Part of a small language model's weights: width 256, MLP 704 GeGLU.
Each number is 500 + 25 x the weight over its row's rms, rounded and kept within 0 to 999. Layers, rows and columns count from 0. Numbers have three digits each. The size before them is the row's rms in percent of the matrix's.

# layer 11 MLP down (transposed), 704x256, rms 0.0619, rows 630-646, columns 0-127
103:455523553477512515510470481501515506537483516507537480442539529449524516538519484557496510476511494482467495462477497506500520532534536506494513516498482486476498592497487511482506529512466478490500491494487474472473457478479513535465522481513482489505505524524467469494488522504481466478464528445475521498494499534481480514530518518492514496547525487534483494511513467497530485519488
092:477446493447453483460506493479461493493533534468518472521486504476492543474493464497550498519489487521495477503501505492518492487510480538476533512506507527501503488472508531562508545526518539513517473501492513512512502522520524489509500502507501516452498505493507493495515589492514552466483536455470529507468501488480525475511558532494525503482504468497460541486567485470561464513501
105:542521486477543494461566513512522499478507452488513478484490498513521488524485556405505493515504463495483515509509521516455450523490492483500491533528511488487519498506510518535502527546509491482447525527545490527487482501480475513503513450524474481472514501476450545522502501493470468484517507540468467510506514470517483498506501525577488486500491493539499487517484514494504481538511
106:505438518509515499522503505462524521508530459486464496508512491465501512492521548502466488520465522470547481508494521520529524484509495497478489506529522515473444457475534491439481520525466480476508467492525512467508474529535494493515498496508513534431449528526496501509489467493520472512497494497466485523525505498494507531517486500482519536501508523513541518512497484480511544536481
083:494508489513527481438497501508498496484564547473511485485515517534528501461524466480449505477509483490523489481470474511496502539548492527504497478547480519490519527505511475508507498477504516490502501488504488533531456490516519480518486515457479485533510518524509501504479484515492480491473459533492518489463505503518484482470540484481501509496495557480487526509515502541511569492517
078:518526533516458509478500456484507505545471475459543509488524528544475491488528525483484468486473510533509480486516540479454492492479531523507485519516500523471517495490492474558459478503484492497531505535535507494521545495479481557488479505484473557546509481499511490517480552489505490452460517505521517488497502500506530501526526511484503515508516509505516444491508502530533490492507
084:544559457486503502475483487500496494472500499493449464512455506546549483476487525502458502518491469538485551498527506490519516478514531503492510462489495520518488467504504486508474538478513461517479508442502503476476510470472496491528522499504427543491535484493524443480495484484484495506516495518469531525495489476502483491452537508503541454502456491458508485533508507522499554504495
113:519455426485504508460512531490508463490466538509506498452489548534471528541511503515515528490518504505529557453506490530517509511468477541519503512470505483507501497532490509447468504517527536451500526512547472490532514534523531505506507468464503504459486486479520477485473515470494507510508523508538503473483511494441525511537504498555527500497500478470490469500474517513481517452501
102:533510474522494487517511516510472495495526523535473527523511558502477496492498507528499519512532507526486457531524509513507495465495542546515493483504499518548470505505486533467479510494453505496512522488532490542513523498494467543502510486537460550531481492506496487474529514499501491498490488494493487510523454500531477455480516553489465466496466504493534576492500463488479482452448
101:500543478445523454499521524482500526507469450490505487491540450504493503521520491478504467495514508493496492469509466477492447529505457532499486518511506506525448509511500545509513547496465495514514480488507495498483523472464481491505533530532471487507510461481523495528565520444484499512510484513510554510534475502505507444526484498506492501477498443530532484501480511480533502457544
094:517516486508524498480488477532469504456493476492475510473520510528530482493502509477484478521465474506524513538528480484547509529432510512470482526469507508480477515492517516539487493494473483510458497510484495512496479498439469536551488506524483431518513504483533538490463520496487514520534533482511511482513509537482480506468492503524524484500477523517480497462545516554487523488483
094:494543507550485464501475507515489496472481505530457522469518506528520491535471483511536526530456482483508516525472457507531535514535497488496532510514469498490490488463489535504494447512501486490542490517470480468512474514522480531484541471493499519482526552541522481528522522498514496465528481496480525528516490483500510501530520494510507488513518496514521462490442501458487503489497
109:564501454489537469480507514493518512481467456500477487450495497447441484536509478521516463480531520513495534516533483520497463550507499479471511509513516542506500489463483537526510471545492547485506512484513500522543515507538477481515505475531483492537479515496453495508464559519518520495499518469461479470458522496495508456503517483513458496509497532472509535509522529498527475506494
109:504493506494488518532524460541471526515514500556512534489493484472459482544495501510511495544501497508513481515531461479483485520476502497501547488484491513519489502487518538471517502477508505475529519529493523503520518496553510478478470494541425514500475529454482538510470492479458495482525530547469525521506536483488478503525481497532485514480477436502513528491483491480521518494553
092:567539487456524542484535479495515482461483498453516514478466519466510528472482548493468489508536532483528504491517523502507486487519468469515483468515489480483500544514481528506479533515494515546506477523494529526463485478491470515520480511538537562524467528519506536473509524475471497499500479506541514531512517499540525498493482509509501473482480497505481492517532486497476492475463
097:483496546490490513472476508504503486531482531530533491478499494549503490514494547502508478461471479511465488506546478509525569495489557503479529523481519575504492542510455535455526477489481441506518476475486530564500482525507484498440511504505446499485490507500469462503520496496466534491502513524503516524553526480477481512485539459510519501485492511498493499491497499510533465513514
103:510454487511544502558551530493488478484476500498478536483513460502528493491454514443481477516489516519511486486555509477456520516463449471519461519501495504488490479466534495498472509513492499493517540498513501453488504520507487507521556493555500464490546473482525504503489429489482536490522525506482528545481482466539521449502476514493516502447501470497490519486522490470531474498469
# layer 11 MLP gate, 704x256, rms 0.233, rows 631-647, columns 0-127
091:499478529489482506500511462501500478458507492501497485533461478529498497483423518521469529533506506499539483505520529463504516478509461498504495494526474506485491494464550463535424527489518503520519529505478511476515511503491527467470526494485525510471554501550493510505550502514483495533488498456489497478498442504518462503563508521454535489507539496497529487533480498488482499514497
119:463495535543479481461509564507528481463496501486511504497484485482461511542517499527544489429486488507497515455500505581471489505533512495511499480479524518492526505489482473535535489483476526532503501492489447484503517522503471526489501458543458480514447513529481444502480500495485509495515514467523483481507477497561505516461582517528491503498498536481534529527527483532506497525530
103:498518452496468442481490525511484507524495487505505514487483444497510464486522513509492531524509489527485469514530445466502527534482515508493507482455511453508511539493465475445511522457570554516505541522491485516483522544504523482496456460475478482515516470476489503525550459501485552512523533520464490497501466491516484512541505492502508479507524519540488502513484519532508481488485
081:478503478473471503530506452537504526511491481508463473485491488476537515550516489520533479519523473492525497478515505470519507517528495533467435494482493512475515535470486497522476508513453486494503476477531527449472499528518475443495528531491477511449517471539471474488506459473503534519468514518503503478534517532530451515475462545548514529473495501473464491512512543519521493549531
075:511498459490538506516519520523514491497541499452515497505474506510495527526530488510533528471498483488481519526528508489470501460504511498473449531467483527499504480474517546496490495550472511448526499464522505515528489530530503478499489489459524517524508490525497543541503516467491511478555484505491452480526507452465496534446495508537510476509473506525481517479525477538476500475447
078:491481500484436503482503493455485472531521540478503484501507522500542470515522515549522521484506495528517531475486450541485473515470529458497501462478508482502521528444464503476481498468471528492506488525536493520502510491529479531533494478539472538528488489526491553479509516514472488548499517524509517523466514438505476440483486500432511520510509474479521518489548522501514448471545
105:467468553527491499506524549507503466444483486520554495523472474494479521503485530452482512440473458509521461532466555518484501527506492480557518528534503483474517500536515520527529499559455506522498490462488540507491496502497531500516466527508484520547492513552497476519513522510549465523510480498437506511484486494505486484499509474516490525540483542529497501479482508503483483517496
101:481490499496474460482512513509464483519493473532460484475528486477504482525481537471502564523520480509524463508473491504499538528523496472509499517550508523468492497463519497527491462476507472493500496515530502500496490499507524495458543472501450536479500501511485471487504491493437526519499483476462522535509551479525495514453501482518467516477543496506526509538527527506530490505513
104:479470517492522509505525510493472518525469483531514483508474462506488496501535496477524502498494489437542510465515494503498484528552494506493480531476495488461523511517516515463439504542483538529471505522510491473490481478509497499505485530493490499478495472500497530484479460478512504496444519519505496491536467506535473520494532512536464492516479501510505505486506512506527503480517
097:564502470478543492491480475478514514501490549511510517516492466449499505498504489498495468540527498540497487471515501492486509504495530526527491490541477539495509472524507455504514487456537478498527490490514483510495512501490556456478500465485455508511487502522496507512513496519461538535544493550478521487465454525484461518474510491499530501497464478499524511475484491531475506518496
093:503502512479495482513505471489541522471510472505487489478534500462490536528537518510476462477492511518532524517484530459489505479487491511506468472493528538467429479534503480503490489502475519500469513472564478539533473483477508506477481511472496493452464493493485509502450477501509481524481516467494497485516558540501488510532519500537473492557509455494492476522529522498485509499505
105:510516456486460472490506458477529446525469506508470520481483525512495477495522503487499488531513541535486538511495486479505509495474495535530503533477562464505490449530508503492556507505532518532515481451467492466465537494501534535530506521519503473488534476491469529517506481501511499499475516462570517522492495420481474493526479516491537486487515497516546505467507518516495488497494
105:518468508476470538494485498542495488438513499486532519516495495517531464490485494477479499504495474466487503535467485501448450485509478543553521532515478455509517514523534464497488495514522502507486513476487541517494474521489537523510459516500498558521512484487526504492520522453521483481494471488513478513499517511531518469522531466529518511549480495496551479503552510485554535502490
091:544516486504512522464500534523508494465455562482488490522520501521485450504533486473503499481474491530538495510529537512472529494463459513506539500465464533455484521468492494485556516466518489533485510496492527547471540485484478519488518493556500552515490526487509494526500512508497497525532512468466481524487510507501431547489468483443451526511464481492493493492491491498453489467549
089:475478488490501527507493522498473469463482542552443551474512454503531475470478492500515484518554502484481508521510470509493480485486506490505491525467500512501515527445466507510461522513524481466520469488531521523456534517502472497552526493503502452500470467538481469535499533532516500480488525477512521493509496549497462509519489474453523567518484530497484484518540503495539492486471
107:507505470516486515492531531500509498466501535521479479494489535481511495489482473449537485463461498540487459500510495526508493467479523482564496488520527518440518487533450477481471541492512492512510486479478478479479532484523501473515507536492531505535489487472520497503478526439489471494504471529490481506486488501505510545483498526473461465530545526476541497478494470509494512528509
109:497480526485489518479536471501517505494534496482514500521465537507459509497487536506506490489516512502538490505481455535505499478486529486477541527539518543508540462490543516500514528517528475524517469476501491517485537487510509508417453490513512497470540477517497498475472551493529498506489546548485482458525462491489566481505512504460512440471505468502504480523489486513502532550501
# layer 11 MLP up, 704x256, rms 0.251, rows 631-647, columns 0-127
097:479475487481477448487512527468492508520523487495501465485537521531483472481511505513560497483508493484508515532464520491475508533445497512494477502492476476524484517521468519527532505504484522524518515473487502495502508485473428501524486474495492489521493508455493494503513479558548537477504551549475519471485538476454505518484460505475518499470482543525498486464491485485503470532507
112:519503531533492479515471506511490506488472508530484542534518533499536492493484523468465499491485503510519482495503502538514482480489530539494504521524485491519507475544461466488494480503548498488535517491551463508481460503507475491468506537518518531526479497537532519482492470522515490480529473520509540503522510514513444514471526494542484518561483508460456509498488531495505524519467
101:519518486509506478504468519469505537534520509529492466510479511486518523469463473469497487492499446493480511485475504530536511458552458496530495483514458526518497486496513505543468507518425470506525445511479456528430496493474441485482486526522494499488493489487520512552536498499518527475487440517496512504513503520504497485493504483533516514546478509501493504518526504509514495541482
084:498511515468507464466493518460492496433497487483500464506541484487488506499492544504539535520515517503487502465486482495456554478452497512500539502521480480537485486515553522513494503518563471506508495509484490510515506500488444510479545447530503460517467468467528503522465523523511496502540501493496503481464465500476544488473532497482501485511485478507486491528493463500479472495515
080:475553511454495507522490523529525501499508501507483513467478476499498478495493509463478462522481549537536482547516506513482496541506500500471514495466499518486518474470525504524503522508517478485502538502513526465476516460489493530481506478492552509506484464505524523473498466558481496538513486503525498480496490461438481468503460488535501461497512526474498471476479570469519531477524
080:448515538486526496472527518503507531471511509492517489462501511462498518529483468482511521561506533499468500504486562502462519506483525496490524468470509455497480451526520523498533491503497491482547515491459498488550509559503491462477472448505520487459493457485527488520524514475511489483517495490462504505519520485462513507527474480540492489499476483458467498480516446510475514514515
110:520464471487526515495485457530496534554501541483486460468550490470476554520509490503516520499512491493493498452463482516499528474479467474485525474535513505508498508457498483516506520492536469455517491489551485505467557482495505494517537488508483524542492479499488507459503496544459519462517456503561472464497503500515526465520518517490502458451493511493529519503505482486489498479525
104:523510469469471506498504478493487458537485507529455490516508552474500479482463500500456501475560496477507505527450509495524501511480506509529540478492514528492504461490485517517515494490501504497480499484493473513459520520485479474507459481526516496497468497529536516445497471499476474514485491501504463474518508498510474443480516474496534497528495533491496483472507552503460501501515
110:498461518478489486549494498511540519476505495496536516507501504522506491487485448477519463492473470483524485489479506475475511545515519481520501511528533453520476481540526450502426514516514484503512501470481486536495521506507491552512512463518489458504519468495487537466509554486539521518480532520488506513492503515517444461500533461496522488512498459505458531498494520504505438506487
098:489477524473494526466526496494502446501487507502477530498510490518472515484506479532535525474514490502511510544530561508483546476515503503506575513519503446493494501515487470478518514506459525482505545523498496474482540477455508521464503506490465514544490504517472529489489508501505477512485484485498462486497508483478501525509522524538530487497514485505479531487501500492500439502506
091:537494450458503493540493455534490467529510501449525520539501462510453477514463524531542506500498450513516513484480521537447524520542507457532461452480523507506500493536543513463527500490493497504538477499491485438537475480509497476513520494506469520493488471503509518512531502494512478503522529515541514455450487515499493499517500524467482476514465473526530496478503493556482546498465
106:459580489502497545479508473523530501478520486531490510525484519506497509465524462484468473511456533483474470452473446507511482526530473541500505483464491486523480482481540521502521538524493435501498486547492480503490480473514492509540552504489524522496490553504472484481484522511489526511528473501447532536495494488491472512476472512487521499496475484493497470487509493512520479544520
104:471535515518494519504518491459443522502499472487483520500492486506468468489531510468508550505510542485520516494498502519526508475467491503497456489481510570513473453509482484483545517507490520486505554499475482490511514511531525514476521511500460490560509480471500458491483481521502551523530483494516504532450471501476511521502505451526521537506498518479508491461431490511425463516510
093:486451488574525499512487498501471471539504514521504511521524477495501499536496494501540474502533475537492486475538502466533467519481495496487461511521498489510481515508507501480521462478492518493533497508491469519508501503462543460470517439498491523512550524492491500485522492488538457500499487474530564511494504496453491498495500533493493513471523477506507501509489488511479443459556
094:546488493503514512484518484487544477553468556429471529499516499515511494513508557501484516484458460498521548519510486478532508478454498514520537504499534478457465519502490509511489478480517522515474510472519516537541498469473476524463460557515484468475490506517474517508507537499492491480479470495529454512563501439488430487475489506461503482511531522518505489539514501494555505553479
107:482489502496481480511536549527487508543509475481489486529528482514506498506506503447476512492490503546465494522508507534536504487488534493538506451484525473476474457530528529445484503480498451486509490463522542505459499528491487470465470555516486485480475518498572480503531539483490472467468520543485528507502500508498483484508488499484542458482487490511459513501514532537483521506485
108:555488530499471484539535523517480511496493493498474502528511499467514526503484448495490496511500516522481526526508481482479541491459506484471497476505511489522445495519471489519499503514484497455474527503513499486489472494514524538540507495505473532519517512520448518504516483489460493501509471434479476551509468507517489473505517503507493528522509543488475463509524476474505538430500